Weights of a small GPT-style language model, trained from scratch on English Wikipedia: MLP 768 xIELU, shifted keys.
Each number is 128 + 32 x the weight over the matrix's rms, rounded and kept within 0 to 255. Layers, rows and columns count from 0. Numbers have three digits each.

# layer 15 MLP down (transposed), 768x192, rms 0.197, rows 398-504, columns 128-191
095071189227141088100164126148167160141137117144159193119154153166123153149139148187125116068111084142152148062141046159088094120095189157102172141135132068159144102163119101097150107155080127
138195136089151139137053134145198074142155136175103108139154113103138145144255133135125125125088179067116102072184178116149096141183132150140093141109155105150128068098102159118163059135170141
117133117124109117129121124129134117128133123122125114117125130118123129124130133124131130135125130126155127125131115135127121133152118123130144127135121128121127132114110120123125130123121135
104132112120136157034117143118111144109138171159079112113137179083088091118142138139103106096074120108131150124202110153107123087100106072090111115161124163184134110130116081117033131161074090
122143125125162108127147119150124104102145112129124135110156107125120117116129129128120117094124130106125119131104113137121136127126141132126064145124141155147156119125116103129113152141112137
131128132137123128119141126126120119115128125144133133125140133133124140118134125128126125116136135133127130130124122134131120127131137132145113122142129128129122119105145127130131122128123125
074129127133120163110130106157087108105114134105144137150020100164174115161113132149116096132144046121111117086146130164129130154110147083097200115156113131123135158058141156071115165142159132
156140175110116128086155122176102098093128102143121213123123188130115162197165158105087084144093110144137171105129121093145092069059150219091108122125098164128139124114066165127125072109082107
103143105107100137205110076120102104104114096102120161151154132095250166075171107175135160118183088176072110182131143123125141085084057130217072168197170064111131104084106176139141026075117147
166097132154171127107098108142124177068109148182123070110181104152073141129142179112127131121097161122097172133099112092128157138127168130048229117122098117137163164158213102135111094170091119
124121123135129128146137121125132144117125128143125126130133123124116134131123133131109135119124131118114129122129118134119124129134134135127082130128124138119127131120135125128112121128121116
103138146139141205136182135170101095097107164186085086129112122113105128064100128155142140185145083125110136121098160111141148099187166129114095141129135195158118124091160107129126072110135173
110088120168145164140092161163162122114186181161077168153158149180154098168143181183107100121120118126147225139126188137156090143082133148090255160156085087078157121122101137105070074130089122
145119142087188145071120139152148189126146220139232156171108159125154176124175029134082106170145178069145094135132107190171163106153122071125187100100138139121127128145110084162065121064046106
172085142137094134127183052140160038100134124173124115097081074210052126172000161159185157101174038088130125132119081118199105110087071150077226179063132077091066144159120152154142201208213161
134071095121190115121106142091164137183192058088137169150100119121141152111210076045091143167107102185078171205138070202117086123117094099074149182137098160132145108137086113093145153128138144
139129117110124147132121141129118117126125125132130113125138125139111126134141146130121126130135125133140143119121119119126140134115132132129126143156138130136132140114139108131124131123120125
168121127090159120142145168095130140107132098107152182112166128137145120158219176126115192148146150137100047109101115103180066203166115126140067138149179124128141045157117111114171159129211109
124152125130104121136131116129139114118132113135122141119139128093120112132123143147114133123117133141156139136152110134137139125140146148137197128137135144125129138115121125127136128127117129
097118148163126124125120142123123149150122126118141141146126103101095115143139145122128145148125127127121153148127135117133125147106136110140126125136141148125138128109174106137144103104118117
152181065085160111136173204105211095133193111108192130166049173121089141151040154136147121143181075176170136057095158099167151190042130172067122132114126126142092117074099118062099061093164217
084122144120083170132124115155181100206148119202184021093103098187167138114099186183111154121140122132089163155105119243074157117123079155165057136135107117106064143095093148175086209176194140
130131110151141106143154103106131100148137150136121131130124130132123147113125117129111128110127145086145140127117095134134138112129118108136089139147140148131145108137139145125129136118131113
130137131131128128129130123125125128123132127137128117139127131126116134124128131119130128113129123129120127129131117129119132132123124142115101125141123135141128131128130124131136117134119124
130182145134193097098152169077081154092134067052067118116080127103139253184095168129088191146167084117182128095183200150131076134074133152079229199097135211144106038121111076137193101147084118
131129131126117125128135129123135126122137123125128134128124126127113130125146129128127142131131131126120122125134127115125129124135126130125114136137131126132126132123129116125131120128133125
137120113120117115122185147135117137112120157136116108129119142172105143127082116133104132130163126098136076158119140150124152141152133101118158125154137085110148133139124107141150111123135102
108180218129088090183168180142212142164107150112235126195146084128097104074143133174126249195009136102166187083153160121183120131125132127145095077120163186128137142100050091121082179162111158
132139132131128130132132133116121123127136134138129134128129128121103129129157132126125137121125128125124133125127120123127132131129136137122124123122127130133118131126137126124128128132124133
133134142104109160124134107141169132148143087109096168129126155155128115089094132188161121082086126129131151108122141123176098146150160141123055135158130133143101108117088133119137119081100091
055142098142169156087169069207131130074076193176155119104117142158125170141104168131147130071155088175140159090142090157180142135155135121083111169087121122062138100175217044138134152123128117
155154118135106103123136127139137115130102145117112154122120121105147117155152138099157131120122113113108135125120096133136132118101131119062126118134141159124130119135153130113134110137153130
172110149152106146133155136121146098133118124145115115105155106118098103112111117108135114114128102107137124147142126136124146131150113101119067140159131112141143138147128147155101139151106121
191123147117132149105183115149162122128130158167110109110129144153140146081089086124146173136127137143107145097129112159079127117151110154168149137147126133106138130118137109165129094156123103
125095130123101117187103178113115061218139201051145160140152091126155154162198141145164144168139182169158115133106124129123131134096128187097247146105086137152129161108141120147141115121095165
138126133124118132127140129129123116120135130135118133132138130123116133128113122125129139119129136113130133131134123120129125129120129127131106132141132130127129139136134122141122130134112129
139105114129105102122164130116146118112110123163107113165131123149140131105139132137128133140133159109114120165098134120122136112124104144107079122117131130124098154156156139132152143115134095
116139103161143184137094062080150165141065191188140096139105165149130138197104162152104088107109208112141031119069074091123159133157087131094015171094153118142144158140171199060177159069173151
104175188152169169099128130129069161062144121113114164190121133108177133000123074086108173127149091153114121203176124130136137145105117119186029134085121134126166070091121110140171168162138084
105198181138100148174198083168104075161014126192146107150090141193103141189149161170125068108174133086130108117002143206089099119103123136194079071151133066142168118123117188101071022159135092
180140093173106109124097193167103139146104116086065111076190093050145158127114079207155092093091116202133089161141135162156164137104088050035146119093167103115084086138121180088110158096134058
069150177048157139136136042161125092170125117108155103140134177049088187195136129092083124166096090166104107158151112122145190149153114058145093089198131068119128162160062129201149129103082134
132125116134124125142152126135117118125136131134124125130117118125118133126137126123115141117126130114134114138127117130124128123135122127133103121136127120121134128125134114125125123130115130
130137131140115127136125127130125115127133132134128129124139119124121140124132133136130135137124128130128126144135138116129136123131124140126083136139130120126129131125132124135125115123128130
132113141142127111142124121114124127102137172174125128158113121143120160102139135141139146145132108132138133157144098116095126126110134111115092101147122117132123115108126095136121120154140125
127133147118117165153173117109117199113121177151052137112140199118048116127080136103148136118129114146063058085143127140151201116116150180103098157095141122145094116124140083141159114091170141
099091134083102095099091176165196144111115176164147127093126158147118178091153141169133153124096108127071075073148111185125128132118164144157186112155167164122118138191098154147159112075129150
102107062162193121165087158145091203099106155059142031120117021165172102087141188201160096136145200195141093162140192121152122114073037070183081071109171092095171116102196134193096243140134205
133151109129140123191125140142121136120149105134128098122104151103140153115126128137138157118125159117114152110140149135119115120124156117156083104119144146150132138083142111171125170156135119
134137156120151106122131143150109129115148119148099136125120132113097145155104125115164128143134135093110102137137169082142115118137132134143145138127126134130104152139105129141130148135123115
147118101044165148154179113153113119006142096186100085123182084074070111108095137111161151108129142137113141140167139118191166204113129096187120149149131086123118146118062102174106118183140142
117127210180132144187136156116158133065129138187107196157088168174112126138172101166137103083134198136115185138144147070051111167143108106146140141154137085140116196135155142139090117062064076
128095161158191139149231135118042107082115111083186138191211118078137110076074099080046136088088193121145151120115121115130116148095194112115101146115094106115143089206070051149136125143156232
153138156106082062145155095129115129113109243117092077144110150126098136144128150098136099131124142126167165163114163134107162199108099097179093131137096171127099104139123132041130071135104126
151116122149119151132157136138124123132127128126100136109133108122128140122144135127114138106133138139138108132125123128141134112121119146139205152147127117138110153118127123134136120128145122
116107124093139113153085193151065174126071170145160122202214053143167108105103163138131162134168113144169041201153121137166114087083110158164127114105126177103132109155083143172170163105139101
123123152135190084186156187102107112193119054135086097092131180120071058120083112194150109102107127105114177101159135142127100116160157144070173117135157103137173120163122191189145091128044106
106114128127126142125135111111122115121132124134146134133146116115135131136117129142135144132129122133138130120111109126154130129132135124118102141150123122131132138117140119134110120142128139
170081162150072107169114140151169138130112004144059148142103165115159105117106141098121104118091050115140154166096160040061164180162123159084071157114176051097142167068096155230127119122120209
131128117128149131153125126145115078135140089124161138139114110111131125098139128162162095120167140111120162171142099121138185160143132133134130103119104166132130119130155119106105166122098125
138185114157086144205109147180123048129145174093094155087173158071156070109082036068163115131107158106152096099066127069144171171142139115199010178079236103154221059126155185175162169133148056
116130104120120108132110147121097073092117178151129089162111075191135159128150098114169131086196156191193094199101186118150109150111147125118178104089133085126127178153193087119118108122187167
129133130125129127144135138136127109111131133125129133129127134126098131130134131121123135121133124126120127130134119131137121129130133134120123133133133129139124130123143124119130129135127127
107133109107130077115164118148126148166105092062142093119156105093123125149121127136143195149119123131124138156106124106077152104140143142147074122146133131130141138111143121118121132153157143
127131130133131129144123127127120116124131114135120122133127126124110132118125127125129131118124129126128125132122122130128131135131127131124104128132128136123133120118133120123129134129122123
141152144167075117036144076191099163087105222209150101153135208073111105196113178160117100167161202154119151145132173056091074187136140133141189132107132131084132089143121122220146115170083110
128126122128139130130122123123126132119131122129116129131120134117121126125137122134131132127131141121121126126139127127146120128130143115125084130142134134116126117115136118126131129128127124
051107078150078104094140108165123105102083107149122143118135135154088092153159084180115141158153128120074196162186085139164129152136105146093137096127143118150154142156152134168075086122155170
137104143137163131101172124183141197147133081108127164121175141138152162096127099132127137107139127118119180140087133169111138131134105081171133148131110140166183169111143131079132180106080141
188103138069095134153142141141114133090129137141109139142169042172069104044139137133177158117148139178128175119105148200133128060149144175061177098161136124145110152167135093048139078162145117
168133081113157184199143179092161088187100148174202130065094173079255106038125079081175112119134087091125108145121075115139128125113149138091180163088164146202152211130161132093159117172181170
139183183132116105157162170156105095167175107101115119086099149129124132127100129130068166129164146100081188101133113081096122098130099101114202143124139114122170155163220090157101157151106171
119129148127103120119136131161135109108139142127132113133097139121094129140115128121128141127151130134122150131163124114095133135111118111126099139141112138140156122130123111135120137122114130
096138087182107063117135128159157110104177149123142072155121142223225181120132117160175208114176042170093109111105129142118033122067155117084083155086152106139099034211060163137142154161111124
128097114129133165096173130118121154099167149118173122127103118151086097142200129132136115154150130080113131130065161121097188084071208136130111141171107095142182143138157145146160160130075101
128126136133114132133135128119122127134124129127121133135126129135113132127133130135119130118125131130118119119127132120117127123125138124134121132134124128129111130120119116133129122128119130
120129117039137137212125125051183072099138052089120079135162108126108163159095103148096073137171130153134186174147198170144128192153103143153006125079185085091166116059128142080135076120110160
128122123138121128137134128128111125122128122134134130132127118127120130121140132124125133128125128119130123127128120127125128123132132124130131134138130125127126135116135124135123126130129123
193148110165130145100118121056095098122130076134113083142126026116096144117141078162088176070104164191132157176122164161156072173128099140115064076111095182102098111154229119104122092146025146
167109180091139195141163102068160048110174144206147145055170143048142044091130199187149200192108144079069249179086077103120159136116088071047138226226110151128118145135132166148099211102132073
054117194100153148105106114148073225169129091108142174134152128144142112106110118156208148114188203129098055155111133096205112130135097061134015148132183159057157088095241130092122100159105093
169146173154149135123130164173106088121141139180183146169086161186065199153126071078064145103058131069087097134104092190141182187103196158029168170187157149168077160188112073187143020162137113
115113129122114132122105165123107123114120145134126123154127113147104135175121126121135122123113143103116130142117113114115152127120138112149104141141127152137121133101110113147132119092117146
123103093130108129122143136115117142150156143142113146137122191162119115074090108156111139132131126146134136171095145123179134148121152110119043150149094156131109078170127157136132153131134109
129111132129122124134133141135128124111127126144118124127117138118104126124132131131118144135123129126136113126124112117133126129129142127141117129142126130123118130132133116128122125133117131
116125075175175080103157139095175130081137091181097176090064108098147079101105138121181184106180176139118180118155206145112142128130197103155191094097069138085124080095096151145226168125218139
132118128126116130127126136124123129126132132133123126128126140118120123126139127135127132130127127129127126128125126116137125131122135125132112127131130129129123132125122114132127135129129132
098135127183129113145161128115161087131137139150138119164154100132088172129134148134141112119132091100143184133118097125113156126150149135167098145144149110138154133138128117154127124129110146
120047083129161131188122131059065141130104130147086110121173053179188138097134141115125139130109175111116091134118106106136136077110180118123134154135141145125130142090088176057114123106121124
150143111145112183071213166089136139101129123121183127115159150150145075122081123128148160186139096171120155124146092106072078088116175150096092099162154099100046128134074134129104117172065069
108093200097123069156088183194089135135078131117119159121210198082136128147198204151137107118116111099148135203075122104122193159183142187138224115124143156178134150115128121068123064088096014
133120139110085142120133130130116115128114133121124137113107139134128118136115130131128142143132146122137123135121120104123129127138129117141111112135140132115123133115128096129148133137125130
127119095175155109185102137137163096087112087135042074171198179168106146091124077131147080127144128109106143152139133172167156125155111060117149086115109095125104115131113121182133105050103104
087131162077121136117076118112077052099105127131111166241111203097159127166087108082136134183174031141058107113138102175194185104162031128074041153122086127175106052085077209158101146141193140
141111113138144103148094115102124129154132149127145161178139089136131137163133128148135123107132087123140137165116114116160139098095111126115078110116122160160099135151128145121127122150120126
126107120107137136097132143107114156110148110135157100126143122125105125091136108099154113171139151114136089143132120077116092084157092137164160157155147121160130134117136103128114162095120106
203094076040191147143126057126131174080178141083174077174103120093133120076116091069114159089086140145103066159132159136096135066129052125106173126092163130118119092129095133163144205122172135
120104100070085097116105091053079204171100131084123183159222139160116113087133141178128153124133171137104142090089142143104132122128165149153040102164124134194074014122083090160147176169143137
090086093133140202093121116098120128094177188149183148247129089201135142166167162093133084207107056103141112156124136056057129099120152116054068070035150086125079112136122211015105131115174154
157117100107038067068084152138138135171110061117082149100120153146125129121107111148145143118135127119132087102147090136116143143115129181159082122084115136118132086111124120205143102106100091
145121132135124111101097131134146108117143129133138136133096130143153110127132122107116107118129119138125117117128128129128113127154121144139085095137089124136125126140131112113148145156129140
078255093130091086098147052200142165172161092210175104098148110063130148107126149123105074101064128167197152129155134146096069198138170126081079095143122140160131144163200172146164177167129167
111041127146082164161127111136098096069176175097106138084135132088101124155193166110149146129140177169155123137143154161124127130121137078124255114118066134167071143174163113180149053124115152
142153139153146148135153039144141122128077174131122135148096165150170129175051147099217211039170101101091143134069113082159116076163138137136128099094114150099185091123029169095104148175117124
142124131128124130129120140129122122120144119139131132136128136125118134115130123114133122092114133138117130137135112128118118177131139123111086123124120125135146141120133121106119105138126107
200105080110098109156125124161099173152047144127118224038234172158091128095114147062161096102134125165140133109126163092157155095147107184134081088110140150053104155201113185153138086090087098
097217075183094200153116114055142135114050069123133143110112146168162165129137124121121066126155164153168145141203136140084114093143109170069136069084078118157107115163067124056182074112119119
# layer 15 MLP up, 768x192, rms 0.392, rows 399-505, columns 128-191
115119136112139135077086144211127164049182136144156196117065065121069175105161039180170158104123166126086123128121123113135129098136119073128107114161127122113085115126143124138127185095177127
139131122127139127122146123133125141125121142139124128131128121130137123138132117140138128145129130112109126131140135117133127134118148126109155122126122124128127123132135124128135133125146112
183159107048136108140115011152136098142154159081198177105143089179146154156107195092126117166113094118104128131132128078133128090142123135093164115062077085136077108107091144145147138172125107
130119142119126122148151106156128122113127137151114112141152100147129119120109132097121123136169109128120103135119121149089141118109115115124109145139140139128133122127128146120129132125137115
140134130130125123130132128130131142137123112123131121122124140121127118134124132146127130129132116129120128125138120125136128128134122126131134126140136121130133136116122127125123134127128130
226070116164146150109105113086153164106133152187149076108153149113175131125138114094114155134141152168115173209100086213141142136077114129159160168128064139173147103142082110102136115116157150
066150130126122108096141186133128097138153124109220100213151111103167103135166107092128090118058115134158120125096111156131103108061169130064159122188104090181102180142181122183115122123161127
136146150120151097124090077094142150117153062148146032159146133171137140105105153090092132142083163076213151161169134130014119089141111074087126129158072066144175124147146154058147090102126064
090115101060110102052102070113087124107124100057127155136131173184150166240078137107081061110189147158115069126217130077146150185103082120191146103087140112123224130084147114143215127186131096
113140121130129128129125134130127129137142125137136136135136123139137136127125142136138130132123115127127132136130136126130133124126131137125110127126126120128135134142128134139122132138145119
082212162126149145102108154153135126089106179157066115105126080099140193089119106157119128158099170087163141162142114113134101128157159129139124120053123114128148146160079168159082133097094159
093182171198131120091166191088076182088103139145179116063152111070185175078112116113158117088183202084101058123151118146108151103092112135122221178086159124171088110119131166108141170138235133
076137181140198173105169117071137225093128106115115173108155205218061193106156146181143067055179165103106084099085151198129169087145074150125105127029138107123107152148118091121043119133122104
118165137156175134077109101140088152124140130094172131162137145042120144081180114112103114147101173117072148123184147131113100157109174123168078167130105153115153116096137159114154085119113112
105130165167080054057098110170196141083190176122194149143111115138140156103164129097157137117073205078149088109184154132087129167152161076135090191150168083129114082106092065095078083113163144
122124132129130133121135099112142137127120136132131141134118122120113127114113135142138128121131133137140145120130132118133119136129108109126145117121124118135129137131134141115133125113115130
107095190169191132099183156120129115128115153170059071216087171132128103115027114096120065119044096069138188184141096158131147169152096133072135184147107147151107092125158129075119084089062106
129108117156150121121148134147110146123142154125116133159111110131123146160135100131121122123134117121131137114126138115132145128161145138109171124104114106109149138118136133129123138143147125
121138120132119112104142099108187115114149137126119141111130138125126151142095125131140091127150106098132118122141144139143144115115119128125151121131136141117146108083120121134135116121131124
145170185121140091045156115117167196161145149081126076075157120190101131054163162085076147145045125159102075103150168129167108132054095086136112083060198196083078150122086116188185159112171145
127157110205179125139142108088113128193126113138153192098056117114148123124122159111091097091124063120100139117142186141074121099166123114100092123124225195167112118186118120073167141178110203
139133128163147126107132123133142130137139134111121130135131130136155133126128132145139150134102122106131139116113140136141120140138104119124129101145165138142108141111114142150086142091124123
142127130114132123121124129127129118126134142118121129121127125132135119129123125129127125138131132125126130106131116123129124131129126125116126132127123124127129124141128133125133133135132126
081111127127184113175122135158078103097184085173184114135102143157052101183141077203139148119100104073114064101094149134052155073115191088077088132170120168167116054105060050116134084139135156
117130126125131131127124128126124137127120130124127124124130130131127118126131124130127128123129129134125130135130121136128128133122118123127131132140134126135126127130137133125131132124125132
139097130077130145121115114104125130124105126141117123118137137102125120157111104109154124104104096127116154153107139143148166126110119164130177106101134139134103156119122121083125152076134106
116126091131187081082099097115204184146150149092095105099082105028109117119116040171098067107138083092112066060108158188164096115107200133082118108138181186119173119122094227147105090109153153
127121117114129125125125131132142131123119130112131130127130124132136125127143120118123121123131119127129127139129127127136123128128131128141142131128124126129131133134126130139126129136125120
145116134178081118151142119140124163092150107129144106157185143131139084174165063140196086127130155140127166154088099087149089083100121134131087125122149136141096151087115141124119142070122134
134158077153157166139101142145140137116175107175149124131127110099105090110114104114140170161085117163067131148124119120123126104161080105145094121078151091077086151142118126117124200137056141
140101099153158149081143124131134113131113179114134127142154156139132082186124121145103136136088139141145121122160096120134139127169102136133162143115144128132119164112115113101138120112109121
138139144100141125134130140115127124135113140133150124099147087091122131143134157118128103110110154138127136107146131127159150104140104120120117126124145130078122120116146127118094135107115158
145144135125107141099081114149131113129136120080122124135141117124164121110128158146161134095122109114109131118122114111129103123083127135144158113103154092102156128148097120084168121121151133
153075192138113091170138162137115124012117109159138095099173163177136124138150109136105154114077128120132156100190096114058103102091104156148094121193152093133128132158075118192107096103158112
132128124125125134134123132131132129137127124128127125124152124130122126132123124127119121130124124128129140127136130141138119125130125129128133129128140122130129130134127130132133117128119127
102116140119137151114141124137120117130126130147137111136166112139108138094089120128165151133078164111118118121111131126127172104154126121114103122132127153134125154169132117114096108121161100
116087080126167145182106123125070116093075110134119125125114083165163066122169160100100101138058141130124120117134152119132123106090127139115136082128159090219180091164181131058135165151169112
089120109142049090149148083181156160148131096151109094046125144161146088127095155103105076112102153093150155137098147114109105116059140125094123240124102147171116079136084089064131167167165211
212069128095095131092181134100057127101111152105080111114087154065150098131087166107100117130132155111133144085132130211116088172081142109119102188166090132110156129205169039100046207101146155
038163064215045093120143118123103086083127170040114100143135197179048149049173155154169099105126143091058231122139166051165168162158104104094095071174104130086101038174137213168100133110123153
134139052093171166180068135144117148090143189146122159085084161100172142102112190138162156099156083123153104091186165110095117086113096166094122190118022057114114124141078114109112136145087111
120130135119123131138124137134114133132114115133119131128142129129116131123124133136140133134127129128136144123135132132145125140117139121121131125121132111124134130134136139141126128130143126
130134126134128140138137133133119143130123133127125137126154109125137126124130132131135126130121130132130140131132139120120128129134114123123124137124134115124137136130132129126121125114126128
122100120138124131119143155146134133131137135177133150107135107135138095100121158154128105134153138120109134167159141144127120132134094115114142115144130104155125131120089098128127146111116099
107170162092090114112083125115091087171080124218162169143110126122164168163042153135133134203111118123075151134095150104106071089110110068094136202149147126128103112120120115111164163076145137
095203120103200042089053132163196097164118039158050125146062148111144161145156113140165168128081137140127148118164131166115132077164149084089172145230123092134170089117147103169127137121119139
154131189188093099088183131041135093075085129159115121199137218204095151133139149129099148104165158080142137133136132166152150110199104111134124147166011133093182124117099102086087047054135087
133152119108154126096097131128127125161134110139164160106131136159116129127087144204158145097157157146089179148114117116161137126101156126133142128165111110149073147102160115152128144115137160
121099120167132128159123129135128124127098102116135124152145080147089146106119123169161108129127118130153135114143144117112140127127111104140163090101117128159136110158135109105141118120115151
135079142087168148141107199174083082132137073165108108178179143084164126140156193085208102110177127112149106130159130146184083176109117132152131151077140181056187134107112124118146095057127068
118078126127103107160130149096080174105111087135181086141117105151152069057169140155142195117076138113148110206167091111109148200100140093087112103130133073134144161136130161107107097094113169
085102135122233114128106086167156148155081150101073106150133165165120155172140174143138173112161164207113123136132122121153173143151065172080142164108108085188194088141131157145155150170080110
127111200125143077037130112133171128109082149080165137083125119161099184120142138164120138159102134180093129163116091148129188118138129144158128138122175081128133139079159136147099185059149125
111152136135112132137114137120134153121136154124150124144103128125118133126156142133123125134122124137129120124127140124128116147114112108115192114127120125122121120137131116129124122134128124
151074149111106153109107179098070214119131151138162131140143106213189092108134099129130178169232055178104099144117130016139086120096105144098027162156144133126097168115100115210158114100148141
147105083182108099146139137125144138130160224161118159140160049124121223140102111100117159179163128114061146076123160117132118116127146152159195116088150109135118021122143145172166141137137171
121140125116146136126125136115121144128137134120123130142140132130141119127156133127134120147133132123125110138123131147138114128137136147118131133122108126124126128124129113157131131117145109
170161113173108151080123134131137084034137190074121062133097098130086044160089080102082098150137177131201088146171084174115117083077142162090135052120129043203183113116140127121147086121160163
106095112113149129111129171139137116112133127138122115136130184153146146108072105115082132137118138110093114105161121150153106111148147153165145131108092092111168121129104100113082118118096164
079223088145120127097110117098144153118207067147101087147174155135175062193089130086138134111073091136156172104123125177102045169134220147173125145139160104109064084191129121073138220060197163
177059070171109207214146173067136149151212149146117139145116075186148073159141120163148162162178161170123129157151139102146103120057133144104105106115100128097110172165089125150067104164183126
130123126132123141124117130128137137111116145125120128129123123134130119129131122135127135130119129124126131129127128125138124122114117128131139133137140123130133136127135122126129139127125135
120155176091133111122130127157095140129130102095089128128181115162122140094115132126158152163097101142119099137097131172108184085160132145114144115104140111154139120171195152109143132131126130
132134125128135134131128135128126129131117131127130123135134126130123128124118132121144128146134132119133130122136146123133121125134141125128133127125132126127135131135137125135129128124136128
104202151044161147112081110160028114156158029080124066091071189112158206157073100129097133155137121113054113083144153135075146084146135081092147130141158113084179103139188105129176211127160092
133125133142133135144135116105125131129117146123140124121130127123133115127121123128133130121119122138119127136119130137152130118128112118124125134145123119121126137125117126130135121119136134
087207147121140113119109156119092111114154132150163086115155183111185176095198080119165090149111166177146115124165096137110105171119120159139149141114124116160132141183142135118127130115125179
138133105122140134094149109130157140161164083134136107066077126142131133127107126123171172107105134143096084138165119139143137162125129125109102144126172106103128130119122112160094155121140136
198097188124086148110175196147177105116088165097161135138186084153107153062134142188154097129078115089107144170089201200123147116153142140158102071114126103149186135144121120112129059163184094
094078139070159137130216166167116156156057091141152121141140092130212098122126156118185160084157118066129126146212143192134108067106132154149137104084103118083130123094086085123093151117119181
045104117096093171117122141225190126127140134123082087109149106180139127104145146150143134083154068156122188132111144149184123133116110130118165146133159126179125131168120134180155154118112076
127119124160136132128131148129131140094121144126114129127117135138123122142111126122098119143118126170129130152142105156133140093116136145136130159130135138126138142147130148129139125134130123
141138194220161106080111140175148094133143102156143161128159144219127129123111109081171087110169207054133039123080084150188027167127184157183083155142161138148079159108204158171125085133138130
135120158138050132113143149108159144167149091138138135117127181117153055140110115124138156112138162058149126120073100108140179199119126180089106151064129090171128111211117136113103147188196093
123129125131132124125128130125126134128139129127121123137129121121124133128130128124132137135127122123121127126130119130144130137125126128129136123130129126120127125129125127132129125135132126
085120100140141177129145175127118110104064117086113110114161105094099125147107114137165046140142152161141086165130170212180129100179209113135147137120100093128120191143131175129115059174206174
128129134130130121120130128134132129121127131122132129120133132128131129127130125138130122134121132130134139129130137121134126127129135136126152124128120116135123132130124130126129127130136134
137087195110152149158146154129178133189119070099130163093099130106116176079142072175194141155028125197106090096153152176093116133085097096097115185114153129178061070115153160113108092140182124
088177202177144098062094090127000085184132164187069178144132213099128210097123112133086051165042184117086145195071134158177156121073134130143094053105138136111156195112141168124108115102129152
118133101108090120078137063151108134080190118095110125126166106173130035206116106082084100078115143110106120147168109097125089116120136220111103139073129163111159163153151164118023098171114148
126166131184141136144173070111106143182102143108097232120077070142204140161105108164214157070085078130133162071149097110115137188072147141115155190080148190118102104116073168121115118163127122
149143144155161120126130129162147124146121104158139152155124137117137122148132133128164104115134134106139138135169133128137154120115103133116103133111133121148092138116122132119135102134133155
149125131105117176146087082160144135112124160142145113146183117198112111149124169140121116130151136163143130102128112099087145160180117108117114120167130148143143059142169145123111164130167168
135124134119136131139130134132132128131116118108134116125135124129124128125128125120129120125131109123124119131135117133138135133122134121120141124117124116127137130138125118128130123128123138
106190131140109093144126079059128125106124124087099112088154096087104147137043150101215164103201108084137130118101084178093156170112116095096098124113130018188188175175129184086152132165194092
128123131123135120121128126124136130130124126131141130132135117125126132135124132130128119130131121123129123122131121132141127139140122120126145128129133125129128123130127123122133119123124127
129147126128134145123117190131135136104092142117121129141095147112128168144116102116127149077158144144096142123116122164107154129124137157148112150106094172135098129095133125134119147127127123
109178117026080101086122124093231116169121106141086130138107130105170056134194118140184058097181107052150106170205152068114181130101091118175140125161168124148203183179148092138127162128125124
154108104077182114142114147132097146102125098129076173125114201123117124132196121170114094130121064211148146103137165102128192111122181123103137151089083225161103088127144094149080095053138125
170090148168144066107096131070171050148113024164092081061151195161119126200179117101121049098104134137143145024097091120146073126162149123075118165128129089124204115169094160111171168116142079
130141142129134135123126134113111123122120138133129117128124123148136116135128116134130118114130106140105132130125121127134138132123126125103147129136142114127119135138114115116140126129135110
255119088093157089120108083158042119086121122111183133154120078238155133152113122072147127125148139079156079136150107133116148185090162089135129119059105141098108122138097091183075123103154165
200184130184119175136065090122213117037080216110054140068158110173157146129192093043076146117157142124111153133048196144246112126083105154133104135189016138212125186146032106058075142202060197
136095123091141138118125147152131162112069150092137174119141100098148125163086132114151142141107136145166130114126127124112125147132136132180121148123093147116147132137145116163107111124126126
121110111129129114135103156126140151110172108134128107156139133156108136098155099129065117136106116190129170126104130152128151107084172116106150107115088112166135104126134107109110152122148127
072152170157138128130082098174073116133084166104121155183133082140161129183226095188203136161109192041122149128144123167168146145120150099144151166092102078103157117144138127106067068143140106
139153142095164090090162094119169128138112120093147138150165122078147160089147059163074073155157189114109145105196129177138176069198119182117153114091140117146102066164125170043144134135114082
133134145122065169119143077110141194115089088125125086043145166106186104095104194071122102121169094123144116148134106046097130155119097230116115116070104106121059133053136144084155088168125139
069153086139171103173145126146104084153149175153142134096166091144129156127144121119147075067125104191137148165138133181121118150104119155105123086115111108131175130145084111100105112116080134
121121122140116119113129119139126133117137127122129120160138142122152140148133088113133138142136132115132126138119149113138104154124159134122120141172112122098107104130117123140131124123122091
134120202120167071106167087104053147099134146152166095121052096144189124107159166118124194153014196099070202071139190126165157192146153116081146140094096133154202089069150192134144145139122163
095201169130116076153134151128149163144099137145109158196156111117112120094158146146096059118112114175110111166140125073151197130099159129109211172102179088055134095128138133123099186106110119
090156128130144136123082104098139161157090095195110161179175130100142078145048048077112077078179111142173108107160059156241140135126107094090100119139074145122134219118099135155096080146156154
133112140100145108141147133143134137132129122132139117112142123144120091136129125125129127119126140127091111132134120113143152135126131143110117145149159113141130120125118110119117140106131131
195177102166036162141084146136085134133140171102143101198124148143119074150149088183113094108104128146129234137118136118108055096121126193167119031173180146156174136106161126153146141137144148
080199118148073177106120088165123117147031122207126111120128177102122091213095107136138123141188206138170114160128147147070122115153181173093152134132129113176169178146148152193100092186089157
134159128164104121120134147160134149148122128105132132142110117133160098084152116145140130121114140141089129127150143139122133141165174124092130120160129120178112113113142150113134141137105129